{
  "num_attention_heads": 8,
  "vocab_size": 16384,
  "norm_place": "pre",
  "rope_fraction": 1.0,
  "init_std_up": 0.0236,
  "init_mimetic": 0.7,
  "beta2": 0.95,
  "weight_decay": 0.11,
  "schedule": "cos",
  "batch_tokens": 262144,
  "train_tokens": 971600000,
  "dataset": "wikipedia_en"
}
Each number is 500 + 40 x the weight over its row's rms, rounded and kept within 0 to 999. Layers, rows and columns count from 0. Numbers have three digits each. The size before them is the row's rms in percent of the matrix's.

# layer 2 MLP up, 1024x512, rms 0.122, rows 513-621, columns 128-255
099:566511420522538527542491509512425497456493401552547502539483518496436541512453500476466425470449470449480520552437515498568477504487509474504484458482535475477521486453559467565565531470438550515509563501526503404527483507461398485517511505467501484493542544565527501474476487502548476519502459486504507498551544547450455396475543465493624567453476449520488472491492468489494592477522
101:484519503557543463464618474456571569510567485513469424524450535367515409470454456473546475522451493498553493511508545462459554440565398557447508489515521546456471495529461527467545522511490495513425465494449487496492495588548541453503457511483492522571428483477454486571515483515518494541508538539529536567473511519475571531451578521558460548464524538421463445598548490510480546507534
096:496478558453463481488505506537504427498518560470553544553472523446480526477491505535452478514478496504433521466529471502517426475458449515521520431499482540526515491538409543435501480577503492481448454513530497483485440549461514518517469548494509496522474515475502502520511470500475434499506500408466570548541468554498524470561510462494515464514503463511478432543486530481479424437498
095:521528540559487538493480505553483526493547549452474501539502511470432493502485442473523514455517558551531506505453489523507516541442452451533441536574508506496534533535453495460524570557450414454523572441484479500486493478532456461460504543435591449497495470529457413506522517464522518461569502500538481438495520510467494498522484487506499481457519525456532535509431520520524526524488
099:464465494464482511505538500435553478517486510525477521474538504533534552474564422485517514459470521601510477491547503530411452451513513522499485426466504496501496468528544558488546604398487461484500505487539498566538509463524527491512418444526495512466594455524499493504538535561517502526502507584521460602496459487559503498438573535559439543567506456476492450580516496446508523543526
095:503467498443492436429502506507495519385491526446480528527518461534523477460459512407564538552460543515435479486527469455504425551587456491464511546522525543532529546445512535542506438413511474490490462534601458545428493458539505504501451488517519498496410602457493519461504522499471434484507473471543506474486513514531532517516544505477546473485539457457569490439455500509504428535439
126:470521540544448500528536471535435441490492518513525546489449418444527502449537535461499561463467515489494545491427588609501510498591467519471469484522417528605543521435480505500498465526493543475493507487485447445427554581415469530519530486500627557470400589428507479476515514529543457528567528562457458537514530514552549558450504511509475525537499511460495483541576532520571482529505
093:515514446549539483553525413520461551498525506488494476464517567511511553511543530514532431438439507496456523531426500511541502468494532539495486532471401511440503515545548420495505488514472466507490496490534420490455486468539514474490543514483472489552530518419509509454532537547500534490490508541531443521461512541590441428501520509525514519541426535544557419481497532482501455492516
097:552481488487421503564499520490469449529578507467516510489553486459439530536517492487514458491478498509451480482538511489453537497482478449517506466527457535563418564486505489534459467434507499470470483488452550512542500466539496498471471459507555465505469425480500495520454462485502429481554497482489509458504461527578524499516540519469504452481569501460417571452556538482515501527475
105:484467446532487577488496448577532547525530536532517524515493590484540511493532527447553485520547523462482500525449526461416501538488552426477507480474524540493451453489443535538497444475544553514515614477414472538444437405429512534466548493549500481482498508457462471584429524451519515499546525461536515467486480512521444501523432478507465486531393459520483499503561517504497498529608
092:466564476534452445503512545440447495567432509496524436561386556485524544528518450499530479468459390567540482474517449459542523475546576525451463426465499473524476574415489457544523481490513487478503507559458420410522426446488501544498490503476462466505466489478523446468530562530435511540460507569505457543497514525522504520505513540517420488545493473490496524488470480532496536468519
102:573501457546506575509509537468574465560500427506426505495464503549507490585527438482530462484532476512456582597526471561493516511459436396480502525446463420503513456510484431498475502523501523526481509524492563455508480572491477494424450531485488450513516548525416482571497508544419442568552485452425530463419599525454601463521631525541483469480519533565515512510493600430556475526555
098:463526563514453566458556584595484527440472504463518543446485465504530459474494501506534510512487471467503471528439515424481515424527554485489494384490562488460460446514467494462489497463475496490519519541489421525531498538495506519494563494560447481543532377510459542516436486518538538527590530485486484553427494479532451451563451511491465469527539491597533502467523465515537527514359
104:481468479551454541440523526450509537489502498408515537514489494482478503456502565552447570576553483618481502414483488560517517500465459441486508549509536480524478485448520503480509409475447476528499505560533462457547462436523499484492505442467532453527495552445484447516481543540478493466488554469509538524476485486435479528505501518517525536512493509485516523482437465494466514446460
098:507413526490444494512529487461491491569494478537538469516529500485461459482533498516582561497545515458456546485452548530469490534472553510542488436543497463512449527427495471538492456471531548546532430495527466540461572538525472495499478510499487543476484522456426493497482523541440505528478524579483446460491476542471494553468454485557496512474448395550456511528486485577482489498480
104:430507521533503447487493507513523544499482501531458543499521468598507494468498532559477460448472493533547515499587490496459622477455458509495559485455501544546516460514466517407531503550498483506496501500474433495517499507505532462540461500498440572459487484492557492501431505473526505554449501454438529501520533503452484504537534512592573534491494573482602406511447509523516547479540
102:597392520472499539453519520500549463480496559494508483528542544508529463526494522510420446530480478487520478470489518521459511497469511477553497503500513453518494512518431527497570484541536510447498515552503544478528528406468487438548534490470510478506538498525440478503474464475511482485469486504464459517475462458571475455504560532436504624525519479418524547439483496540563581547490
099:501505568450480502412481471537495455514537483473481588511495452406518471527498470459475489510500529488518462552485578549410429435471522449530554570524520538532504583529497519499501454485376541541523508534562490536501449475463417512541463479504479497480494508571473391504480503522476546487518543530551473441413533528551546566545504460542444539539515481480523485470511453471561489500466
104:472494588518447544444479523474462520448488496508525526536486468495506472508563462521529568543506580523466439492429512401536498495541533489496485585560434526432455561504502452462485543497531554557506528486538517428521576479568496496464574524502531488472523511524526436453499485524577520452494527478563537483445544508533490510479435518430468459508496527553518554512510466527510582451446
099:518487544557455557532494500450515495543514458482458527493506557525535455513614497587513525517516499492549474583559544535520527532423495541414509542447526575547550542451429527511507484469481501463538500465488539508505428551511480504485524458485539518506506478436517445453515513521504469476487532562532505521481515494512530401442529465542567508461565551478494504536462556500457540396463
099:512424493481507558514513498502501457421543502431549542491524447469476522468584494455503492498474477616538584535554506472465502418512523468525484445465458505470496503507512538439504525538514440481544492487530494507461482470473538428534519500476449580499460517535458510563472519458446524478531547572481529507521514492464468555544521529496504473496432601480488500536497459462519509507481
104:551496519482547608549543505554500490507535490454495453564481480497526581482488523455487479493467507453519456501440475444516445547492516505481459540553489509519368491514503507537459511462461450549565513477513482584597512470537492455458549535509510461358459496526562431512394501503513549527487505508547477424441498494513475549529518503537540495399575511459491559491527486516476494468555
099:504515478544564535581460573513526550524546514449484497529553515489488494513604542485482539476508516526364427446531500430490558504531454465505519540466461601506551456497485495446523537504519532563493476465443532413470469486484437509470470518514454520557504536520554478480457489515536522551502498515520497476427437502504485536517461569478463461527439488515582520445506510471457536550517
093:509456475404542445511515516506468492541546506473500516535554491436504509517491434459468537465524540511430501504508458517471542525555427449512519440489513504504512418545453551490554451419476454513491489576535457488495521526500510436503510509547474538495594478579466493582507576565520532581504561512548520388509463513500464544492458446541438580429481478538533541496475525476561535424548
098:500461512458560460474479487475477498517589456524511503525549523435464523495514502551537507542561508455481536525362503503496529555469412534512392565557518491536466458466497537560485553519476538548555436571493470508449496489481448485494525426436495461601569554508509460526494462496512546463493505515546551431470445448447483442485453476607509522489459528474552458434471518523470489503502
105:466519483443525523501515451491500580536492492489489517526478519488439492468480509490446427487478493496442505469480544497459511561492468549590554451464518516491475556460503566478550502482484501526476455504442507513504431459524454480511517413505425555554472401540520455529563541502504491453495505506501464550517469515466460441549469469519488474536519491499411515538579527481463510512528
100:571487449458462416489570444515487538477432517487462614517601569534464523495451513507469533505556504554479539474523436419470489521551562590568442509528565529490493506458462535489510519549484524453497520428577489503512527510501532550480544460531465495524490473509600439525462536475557537427501512535546489548465465545404463475480556541463452464492553587422486500507527488532478535445558
105:505436471497528443525518498516588507457498517544562488541502453512464567538493522517521476488520466476453477528535527503495510528459494482440568490516493574469582431483466482526481492491476547491534501483492428511494529500509492502522403497502531502481471559495619467487527545542581472454563460476512496514498493497623500567528466563437386496494489516492470496514492457532488461497494
106:500528428482452508440481497459475481487474506531490525561509574472491517490544556504483391467564503498543583543527517487534527587547475495478507578602532532492553546512480547505429488506587507532508539558520559485492425449558518450471494506476497437423477488577446463465467468528509509477515478412507547506471528503527533463544414422461528474527503469484509449520514518478533493424423
106:553471477512567493485506440548569576505477484457542439534512513490544509489517442538542510539459530482524387469563449530462491526516429538529526548494543478578477469499502524497497505486470530505517518510509535488483510545465491501470519463537487522605456510519459510501454483554445511479474510519420469545547479514506457614474471503513493524493416466470507458481491467484572468585516
097:507501471455544459480493530448384387534507448477486524537530417472466524544510527481496459516434473483503554516441523489529543461546536487461475478479425552555503532516486502458549523499478544524515472473458440491447511478488577528528509498460487516486531516534483517500522445434503534479460557575511455504450547517516505512516469506420515520479531563412477481533414504448475502445469
110:479549448457508479472528477460497491444559563435516480551478469570487432591523530482562516559494532435518499525500472478538430481529548541509506542508506510529425474517568494512541529513498503463505529537520506431570461432516497513487474457525556424504491472447540486524428572481479481523416526499474458542504481569533480427470538472407551500480487492528505497493504442508491481529523
098:419511511470386479556510478437537576501594578510461430519486500516517472452517473464517533488510488514557497540525511521561490513503524490455528486585561539486478507524479554478549464481426509494524428547489533505561470595561490488531515500470527497518525465548497544471558550515503439453496511445489499499486484519558534455450487532552497479515506492518474575494539577459477399534426
111:523412593564462547545480537401502548535575529479501551527532584476440547517493472454507456506522475542480434570465513507535473489485515444546484503569525463553492489510526517479435475580447459490525523535458485485443529533496511456512507537489516491458595489490470507478511471508491476502466499518483578464462513490501507501438492508516517563542534409512542474446495567467530513476465
101:451477504528494488478445465376532498584586480453483450502550467500477525485533509605466520554547487506495555519495469541480544503548483491500486470476484454510479434487476550496585486482484478539445465506537501515530496505494516600436496412507539543509495513601508504542510410509502536540547519459478476455545545504539533494504502458519584525425547458507521468483512474549582518506503
098:466525461493463480469524461503439528548517527487506504518553560507589497541527517455549505559524408567525487478474455494537508522476564534454450532578518504464522436546491522503522456499469527597493574466534533554543491471550516456477436567515429485504416559526440519498570478489552482524444434481540466475511459454476477466429587470535493490512458466555572507497506532474499502527538
093:489556439483498533446524455527544550482499533555555441421524418523450505483445459450468505539507579497500517547508473451480434547493444470536484485468526586545452571533549512529463497445460473465546512540564485524516496529553492501476501535473423491506508550527486501534463553435519578526478539430499520517506456522524473500459455534562470421448460480467471565521540516451477471576526
102:470495488511525558470489568555515521474418536541487514479521486505502547503463540541523484516515562465517499540490534580470529545501498452562451480481460488440432513450492545534531443469460438496527414504492499480484533516460463545490514497472546511486487550463506414540513547497465520441499497553527556508530503498567509447483506495559455424536484596435510460606462395609481532600500
095:495442576468465520454474476479423497464478483474472520559437462499444488537457597460400463537445469436473468470524485409577463536423535544514453485533483527447450576464544582489497573491517422486568406516510543495522511517509412554487410517447414464505526520473572506489490536535504565558496571507537526483518462522567495492435438498456530485549588472514496451493434530503466543529478
094:568451460494468563544509518416472440529567581479477484496462520426452547442514452469469525556475489563477625560536522495518521561467509507467544452465501497399599549506464491475545492524513557518527540467496477517419452493496568539572451581484502476504519472578458481542471479475483498462475600494511532529468511516497464480541503502572434521502571503484521517522520510568466438461414
096:569571478450513542454547505527412493546594516502536418471564511489536462544448549567539452577542505554502480525524640467467547477532500533532493462516514432499522516400401529453542496534460444561475461577455493433554507438475483542547516483481524514431488451473502519503539448434459483567506484496512518527532459510555498471546528459475520545442562426542404533461498421573508475492505
094:532550499490510533474490456544458490483420553461438476483564493515509537462529488493502536558476435492493431543518493498527484519456480522473514528586589570549459549478610519458543540515542529499496527467479462418508420564498452485518513520391413512449483591518539468481498470481518485561465572514482530521505546492560522482504457537581523532484531528496569497533455538498520517536558
111:531459393489454532553520503475467546499506364447482553406484495477497441484563523529476515479498527468466508502471440524541507542529548549623535518473564552469466511455439529474507495488470512444449446496589515489576499514451428519453453498508471476457494517455487536492514445522547539492507538528485494549440474499537424526547552450519526515532568553431555448586450514449493485540518
112:473454503457565449504497547425555490488519495532420519448494485499521428525486560529445543477481434550550471527534514426468525471508486481531527421484477540532496540525473527576525520366556506535558482508512502470472445467484470479502501570492518495450516509483490486506567541492532499494486547462441533426474543540539462486471523529516512530510525511529435545484516435532526499466555
108:392557375516496462534506516537537486559449464553507528460520504507532551507452488476467449564517496506535361473542475511461459533520488508533576542533502480556551439501576477516547551506471523563515514480443545493511425518513503453452509532499530466466525537548469463468507467482539515522542468525528525523420575531509460489445503488519504518565519506492488444490437513464524472474519
100:461516470480497629448484478483513496516516457491597547442570488508469552509519489486490526536544513505549595506452513469490511543542507471513512512492435504500514576523510547512494515521526501530505510441443473528468478546447539453592497486496470479488468447476457460496484531463515513470530526473537405458424431499480455431485558521487501488576577490482424527520460494545542512513508
098:474476464504489501507520499537548511494505488470493489427547494446547527482500440582504485502494525556438468500441452423454524513489456527499527440568528521469447490490525510521482484509489521437484524508478482496495448496507436467548489536532494516557524471479510490516403594405541502508469557464539465509496455548474488563465504505528481592564524495512484533514552393510475513470440
094:512446544576493493465517548580512427484438529509492515432490540508515541538486487521556463558528420546457534471546495609471437515533431528418546529478457548445454567524501489547549403587478529480551504543517462494482567438524563454535508590508552476439444474436464508462506466487483511533468478433507503484570494448490542512544524484517449475493512505518534490472494464490520471500421
101:604503512477472518454537530538493528550525487493521542466474538482612560518474515446556556488472500549483529528594555479475488512443505504444477537500528519524527485480503470543560537557495565500477441527479482535511437560470499512480524530502448503585465490497549492446527414510417476564487505453516568535579524458582509497486477476416507496531527454501511551461415543493541450538482
095:500499537490543435525504490564565544539481490527448480497514495538431488564443477441456492583504499506591492511566383532448507475532475530556445502548495455538514534466529415513445588492432480433501487458499522488505554483555493508498420533563469441472548514525471486508466431550480512506578532448442445540543443501431513454478534385484430517459520558459452494407489573460597487547477
098:525497557543609474527527478510538528449508424518440427512474527494498507538552514457547476449565459511490464523547463540552496529480489440572483448481495571523446483456502440510492521534545476513551521486545494414563498516527532458538571452487504445581511467489443461546476545502487474499486508521452550544467514493513579512486431487510517551506510494538483493484439533472413503526516
100:470523517457499529554521540515377508565574529402524475589497512563478508494430503458429507529500527475545480454501509492509445439584513583513508430513511508502508516519463483495506518523471533453498516493436531575479509490418535530469482530534531501486455433522532472500505485479526468475454496462570495454441424508540574488531509482381500468494488502504487487452446510527488549516564
098:459490468479509444575512555491417526490547418477538439512507445571509499402499524486520522472521478465547472499537552497481462436494516547453501523510505490473493518546457496501505512437527462451482525461397474426534587469486454440509470494540522515468513484538510515471556558508530519525495480520506554501547512541548513468414579499448503488487545517454549483519414480498549455565431
099:476489478458508459431513513483457507490579510538429544586465535521460573517490446464426490512471502571483550493578482528500495556485579450486495466517509503551447526497536521507499464473420545512482456554557456485518477457581467523469452475443523496476513557501467499514554541575470597594476546509544505479492543539544516485526483500486491488461443459515577487476547463505585503463548
100:496498496518517552464537517581484449464573525534459447582533486407476524509497560473509468457527469525545533501528539530476553516506474513412510509546473446459515495562502557464478491517509466529504501531521475536465484533486526505559477457531500435473438454450489472511479477528493455588472490509465470544526470511515581528553560407522548558499541562467478546521510481565565440446568
099:455494476481472488478521529547497478470610571438502444430498444478491520456531437506522489461433532526481459501536521576467501416505507556552557503478550499486462501417461483482456529477491502439550504524516497518494530503443470509437489417486551418456442467415522495536504491550527524459549511455463527586411551497534468495541500491530496501491545507437423482594566537540536407518469
104:506455418470515475486469575504420494557496507514451489495557545449637516497607550465532554432516557505492528418458419519531468495483496539531455605431510534494520488451532472419490408431564501530441477508601513480524500528577483478535505420502477528523526480490525505518515493539507569546522537453469551499486524461572504509544451510472560486430506472460494474556526496535460499496479
099:499492518459498487443484495462531484475561542444465511472477501577510426530514435524408524556521554502463466451562588488526483486445503445503493485501527458577535554576523470469504517486547484438516412471530440504578507451510518492434559467525548485501536481415465464547572519520492455439575527480483456536514454504505471547527488529593546531512524504561497501527456474532504446434539
093:500416480552479491554529480500423484517519475478520447570539556510537573531431451474535472522526502458499460422480403508446507539465526435506472517436522504472464522494443471557589485454494526496485506522545442499540521547467486521495591474460497492482619504483498511571463498467498514537490463541546509515496516494474530506539529575485507513473450511539496507459597526464482491541418
094:515499553484456567459531535501550505496443560526469494471535457522531472452443460476607485430528503481565493595580473509597533505509559577497485517472575475560500480569531478433498530498549439425439571447515493473492539461501497510549463556470511480450454395455511421456431447602533488528495508507424563503496524529499408510523515519461531495483467506485508543458450498540441479469455
093:442533543470469475517539462545479499479474459446505488471514521526523459549522530519471467503465455538427569469559420461543506465415565535518491517512503510479534530475510486485507458529368531509575497469501481527536565496507479514511493563541533507458532464476523468501577474528476526515500494515467463465476463461511529471447544467443478469593548599508430478572527539471505440523459
101:632552530502501465486522511521511484477474479471479499497472514541442521531527546513447421530578532453561565511486468523507519412478580525510531431507462459562482468448493478517530537505496587425502473519555539467507470454515441517559507477487524492478519505542548545504535527432541471494479486483557493546492502494525518457474462512456493535536544523484550507560501496452488522483582
099:562483569443474447490426515522492465524479493511531475577473404522526506461513587505463568549474520558450543499495520488519514473507522566429513510476509503597533527552547588496431518472545511522488485587464456441537461526557551498519495527529490533504492454465531517456563536519432471505451492521558486483476479466439489519370469447551537502519570517576562507487523466527470584495540
099:492489528464481512529479459572429525531453523517489480537468478521553492500461499520512519464463504441542514463483549482560530486500552508488472526493492482490514472473510496472534495507475472488573512565503533480474529502530540480528575461513450509438504461444513444551510390517441550544420418535454561461474505517552489482503552524522496546459529462467487545473470436508491511494556
097:473526518480454492434541527463482450480532517547504434554489476554604470515407448555490503582526480456408533501524518493440512520499500511425475532525469466524481477489446455499551489587435551488452484487449520481414439458512488488507523491554483469548503477503487401594455464520418450523527504436487464502477503493448495485511517425478478573481514517437442486492501445431457521481523
094:450478429535441526474484492462519510495454497431540499525436447495469548467569441458477586497483520473520479504421426494414508406429468503496494521557470452550446536533454470527487531475572494471441541475544469458524561518425511481440491502479464533487516526473483525483539518482522547502464442487413507463450450446474505490493486515461547551465481494428590455496529569556446504522471
099:489499491544402496547491478509573485619504473572477540487473421455427576442471507471454456516520478487495532475462428529502506537520529514546475502521460501552459573489532557491519461546621542473507509459498518499551465485435557498534490443506495504480468483595569486585546561500490435531516442493502446547510489515496521569490440500528531460548556488494497495467526561498485508530520
103:509498524518449428516498459485487535449442462477488485465467464491542553514531506505492493469492473513427503448522502490486489443530506517522556448518526539507501514520554460617572545459570497460545528525561479507475517414510493471486526510508514508450434505496511490467523418500569488530488476546485555524515471511485522506517521499502578470435430501531462546533548580516608441464458
097:444540551442532464461496540494476505498543524462445522550486491513447533487489415555498510504512548466462497470484516469446452500493577419543547580435516522464453509517498514453514482502515569494504520531444549477523491535585581547533582466537482476516543536493486492525442512477482504485534473499539448471473487481468442484461524472500541479550491492451445456508444548504576443521476
099:538525525508551492498531447504444407557564541498478518509515524544497523428529465479572491463538592511592542492611504494572478503491482497438476515444452492456469426501497472562505542522556455523491489459417506530520526555490511586529533544512529500498519510524498526548472464470472485459533445462495492553511563576468479535513444547482525486530440512446511474451476467559453569454472
099:551571551444521502561478504520520513526496559520401528495551521449542433486491447464516464500542434519435537557543542517449534480472495475456442513403497475505557500536428563434451507507498516497502492467439465518427575543481505433498465498395508451534483513500486397494544492500522477425511505459428492517534480551501459477548467483524482504411511517486521515499409534505513468547465
100:533505467488540475507486557541478420564527472504577482539486453477464467602560492488459488492495484535532508496565512510474490496475456480547499604463513465532485498454512486481516567457490525532418531463501509483490485536523573478543508492492610553514486493504547553534512499478468528512437506589620537560486475478464491513496564519472507523453497501443482508471423530452519541525519
098:481485471531463502447522500459495525487535495472511514529494495473491525459465539515608461513593514539501526479459505575604478516516560510453536477499424528546489478547462510461526537520502455509528483456441523471513571543481542487509514496518446460506441522495568455535520501497471507513510592509449492485518492512528516574528546490439535546457496528521492575515517530559467512533447
098:498470507520543517443487592450459463519538413443500499527509527435575457556468388499489494591486458527490525553491490474386532499482463492410480468464499468472443495488468535502474506526518513458530422529444542456470583503478479474460486559545562534444484516381482528455463469439472475470529488464462474535503555494552432599501541462493462497458494453598507497502514478461503507540451
109:477516522421496476462508437463413483561534505542493525417495456473535520477517484609501506441505558493486519524491526434500552498462466485501512507533503567543468544476512451546487566512488511543494517503557514441491549415445460487508495524501538484509532510553388525475461470518469553523516446462456468470487532544509526535400519465438524444568570451526480448483460540466458533504457
098:476510481474398530431541577449487512451491469491536576495522463516466463545483510515470541554464424562528550449498557545448483425531475511524412415490559520556531497588519500488588501474487511511514538492467554509465554495436503488498512501493468512481527420532534531429496520431475550431555428506499488533643515579452485553530497482484425481602570565474525509529556532542539522495478
092:535459495557448492529571475501519526550447535471439477492506434493535487505503476478504443433452472556509465499507532471548556510364529469451517583530522491545409455524511451513520516591499563465487546487448519523499533510549449461406522584476515532519557438521495482526433414475470515553478458537499478536526489493443453496495480399509549560449441532460477550455521525510477474529485
101:408532459497508578463499407527486557540475480522547552495541471530569532530497537537447496493537573481414412508506474521573505488471501543489537463506594484492527487494514527463584506477451491476543493518509460467479535614519521490484482545563517454482531506490511537484510462524481539534506458439505536552451518430534520495580523564508495479509505524481483584531495427463517478512476
103:458543486476486482503535423566451511483477552448505490557566446471519567503524464531533498493474524495476507427543455569536497504558502452579553455596546505508502538434457504503481515576517553472545501478399479471487590468567469495552480503440479498442459456446468550486499449522530584458444517501521494503520476489500462496484498486535527571518486478497534462470433448517486430510594
096:435500464507519549505465520431578574497498494494478554487509504494498497520540502596541526569463510471503571509502489544515434553459484483561484488497430468421447552498508531441518522485487559527429512507522472555522516542506506444455515505548523518474414575438496470486492548516573545479466467561539555475525443465531458485472547484445571559458566515460555504539510518475572478495559
093:532503509459543500518458516447481556525576488491502481459451465479569480557488497438487468433506486451490461447583481475481465487498448466500538467496581508566538484459554448509572551552549464522461498481487532502570480543501481424554477524508415508495527460534505499472480453517505413572533560568524510531567393435583542502503505470502505525526390463473530478452533527456511516399474
100:533471517497430513529516451497514482514496501428568516516548484502465491454516550498388538416474533545559444502521409463496549489493524491479532496558490478483526563407552445555506522501523590531535451467498523540484525465543552560607485449466506527516522501464530480372482571466489556464477542529532543510455535473566523552509548482543415488502453455495555483533480513450440533487524
099:508548519507483482502481524441432539472506479500502512538490504537474543509430476479463441547466476493490508594483511533484519440448473557514555562500522467445472537502516553481501560535536517487533349479565551514447510481514489520418421511480497512506520470460531520472485407412547488543414428452547531494568474418494525502516418485494523539445559535530463465534508567500575486457524
103:456559526502561589571509471569525536518505503458536555517533475382527498522549511480511506570516540541483472519489443561438493509463496456474407490594573511536513445428568515461512568576466513499512512485509527571600498557558497490466488472441469492422527562539513527482463531462511473502465575489464528475489556460484529504483574423486517506445496446504558460435466467480502458491502
094:529483532494516497511523463490558510503473494517551477442513475509486479474476464504516460513531542520558436548466491460508467513549471486518456516519509475466538566563502517532561537470531604547481504505446456545437592477405507492502493552403472585551466497461524499478465441524447497543526564513576410515467503503420557481595518454466421522482488512430505576535505454533519511477529
098:459574466531503423441407520433559441526446506531498525491507445473463494457490457540516529511499547463480473445514528496521495484480530486499541450441511526536535468473540498573535490488462452522523530529488498526439547490538540459499481446458509520464489459577526529523507493519522451485445448446486500588445496492456456486500516482572482572538529518489491528510507557472490459528460
095:485521470459502500447522487514498512497502506480520451425481585491480551484505472555560438526542421491503488493473501498486553480509551467512503532545467441543470519547481467484561392623487524551437481505518589428510523462471557564549386527552514552460548507573473480490493520617525494508493574453535463536466523515517472486446522516542472518461511522490450496501525516472520524511559
104:534469469504529551473539416505479460467519498476458446437500541508530472450507499509563459535458572496521441576506495485541411541480514526530542496512439531498497510514544499499549548481565554475451540467574441500511507519531467516524584520455539479466547558459565461448508454503536474501526440462527514513460475496477471515529518502492487397468542451516523533509476577459381475515568
103:499424474468516531495483510579547460479465513510539454565523438489537372523523508466531580552526495533524466508486435585491469478506544518519483544475494487508460515470479409411573471495498513484507431502501393497432514438485478444563464465481508593532490480520545560474565503467525563521504540489509456425547451463446466510609520490459461479501535502537448438442514482571456488510438
101:486536511522446485558457484557508465518463473527507484503470530503453587491552463484510525505470519498468439498487520480549529517457456506455540520545549552526525507481441472455474526495434468455507499524548522481470562514524472496506538537441526449554537431527499452464473424523408510502462526520478409551530452397503467441458507561545456528508459496556490456519531572500428506542488
097:478511495524535528560506562504540474515551516487516517510526443476531520509486454441460537452472477485478520454543528466585488479539542441449471514463522558486488447535527470496535500492514548502443579520455495528462529504549537429438507563516533489546536416473522441434469487408491441433460488429467557462487452425469485441502434509544539516494434467446514488431507491574507504490533
097:512487588547490520514396514476524530452492517456503482543429517518437524470477437558484560484546497527475515565518471496509451484557497565473498493530449499509460500497499429498507522469491523510486448460501464552445577511489502494566525530418505473590493468472490562440439475525520550441495548464503458536475530472480464515445506575499555522502542525505532466476477444445489510545484
103:533450508439465529533466475502525526506512496544487421391468563520510535452582418475495519554438507485573533497461500440499488571542487466471557456514494558508540476497509454471528490542534507467501421467499496564484562516553547514478614502504488452514456537463431515478432540471489521498515531454527528424577520506554578543467491578415509519509463515456425429501535406423500521533542
092:468492476423570544438511508539511439480495504536448514570471497510442510533478518461567491478417454481462506539518493523449418484399488502392524485517523539454488481448555544482485519531481547593546544519506495556549506450546585490484490494592523480506463495487487533497534472548562488463519459536460508498517507481421508483443538485556402520510463525528545465501512520475552455521573
099:515497539515478530498502500505525496498567531428504502536502503501542476546580567482553463472442470524511484468458492521385441568480462496509483520517526439526434541464486496506502497468450487456535458485493519499464558453596504529486478515444481394464506525470513511564459481487538568454526544458473500481555442504504487495516547502492525440455477502491459457450502475519539501538469
112:453545514462450468585484555475518525433556460558455465511455441539532520503519562538505498490516485471504488502461507419539462475499474556492495599488489516481498474494473569541529417435537525483589503494425496506492458467462546609512517495551460539496526571414530518500484547454515470509575473518544462481529481460500420476479463449513494546524500539564476519522453533582481434448489
100:550512474546516436434571503494475534498492491495491481441520517556480534479477527485461471439508572481497530541447495490512415560501467473391458507533463428501503492511522537530533433531499494493550495486515533453515569557568439451510457472533472539445550442470518492453496466509419548475613456523561530440485575483515506447486436473560538473531409501445498528504499505450486442564554
107:548465496527492499518512489516360478570535507435428546508472404458445576454475515460532448505523491408552500450467571441498500479517560457503478460484494527575554569547487495547515498463477524531487461466490539534448519515462457521504542519522491457582545563468492516521514518542457488410547578492488470443526518491444475522476530579547489489428519480481449495485507524419531512544524
097:563482443492488471538434454519528455529526501501465478558455522478530486475482553563475451499468557567569462457517517555498469535532520489530419535474510454445568546532466543430503481435435492474477514516604523545575524530559453509481550481459453436575550521444495473477482516474500498501484455408511510528526490428548414548506500476479468424482451473469462589490465457463524512492441
100:526540543464444516473507531472478457490426505478594513448465502501513494513523540463529541433491559476509488524526511532521551489505480448462489565496540486481577467495441501445462517481458487520483488537451567444517472568510489544588379550480526515469509534517477477521448559447482524501489467475545538504434503511493510499412452513522468522524441521546465494510534513503501437464532
096:513502568520491527514507482440516505450477443570486493541448448521540532502536507523479510544512464500540531480515536431505536491519432569525540553510437482486418520507476498489500520549496479420550486544488465479519517474551608527534535550462525552481439474527506523561485429510498478525447515461512453487499434535487522396523484522474533443531560470496451525531447567516521510511476
096:526538488527454455489454490506515486419575530541532527497573447458553475482551410454483584457534559542408475470517453522458517527471557543522480522482525587545516588462527488509535497475536458389536493482472439483444487474519479468484466453525541424500556474443561573509486544489523467441501444477475516487474454495474517523477541528484536465471505461526552524482490502497452476518481
105:465498528491478463527504517541474552453574506478530434554456427544494494526502544511454531485445539484479495512510421419476490422492484459478494442461516530488500448525516449504537505464518493534426499483507461485499533454511570511528538496537515445473488526535486491548542519461486441476522552508515535549516516526483577517460494587440568495508506507524561535466484543458596482535514
095:512474601476574554519450392531524451544514530420474432613574464518489458509469535479573564489526488507462562462466501497477560521484506499532525532494555521521452438528473546562468507510488503610542423564550494561567485514521476458468549547560456473495504569534555507515497492433479482489458528551496493543426530465592552509537565537504479506505481466424443473540469479511516513449513
096:461486506520521497471490422486460481487515489513478476555566492515504421481514471501464542480474472475401549590462502504476437522404454505541564519421521456579504529447500566489450449584442469577562573534506463489475457529456474491465503449526465473489538476497447456520520470534416497511454548567594440494520573502482480522468428491488601463547493495464528588490493517504512467498555
097:532474556482518509502466497526529488470469440530535478429465536516476505519519503587517538471557602379545494500426542577502439462528492416488560503545473425547496474495513578551505541515459535523464542546548505442539464469464494560514496506459550508572538551503526505551574549490465495506497484483416499495546489506442502494565545498553450540484605456520505538412537481489491548516500
093:469453476511574498467525505550441465508501452495464490542505540564564502473474499497534541537523474499503545534483430474511503481478478496521442472488573562448518497527512531473506541381514548513485406504430515518533467517524584492452490511441455464425488493521531503546464440509503462494469518485473507515496514379456522588498524563536482449539527483519598535503507405456559464531543
094:485498597514490456563458475457531563498548526500496488442510525468475473545508432447501561469515430551471505577453507510523543529502432482536490544576481559519479511460589490495456468486464500520469545523534467496462482570478581442522502497562475511463517500518497499480525459587550534482526433579395459492578531524477509595467473503478456460477458453505513517491504589482517499442599
090:487568513486515483522536529526528526469494486555421495479516525518435418457471482530509481481501526514490475468477493556548513509573526481542504528473455408502505474527472544372481477490492496592471530459482486537480461569462562469599567546520447445477485459504415440514516513431472531447544465520506502466472483516535516494436506443533491551552432488538444448490449531558448451455454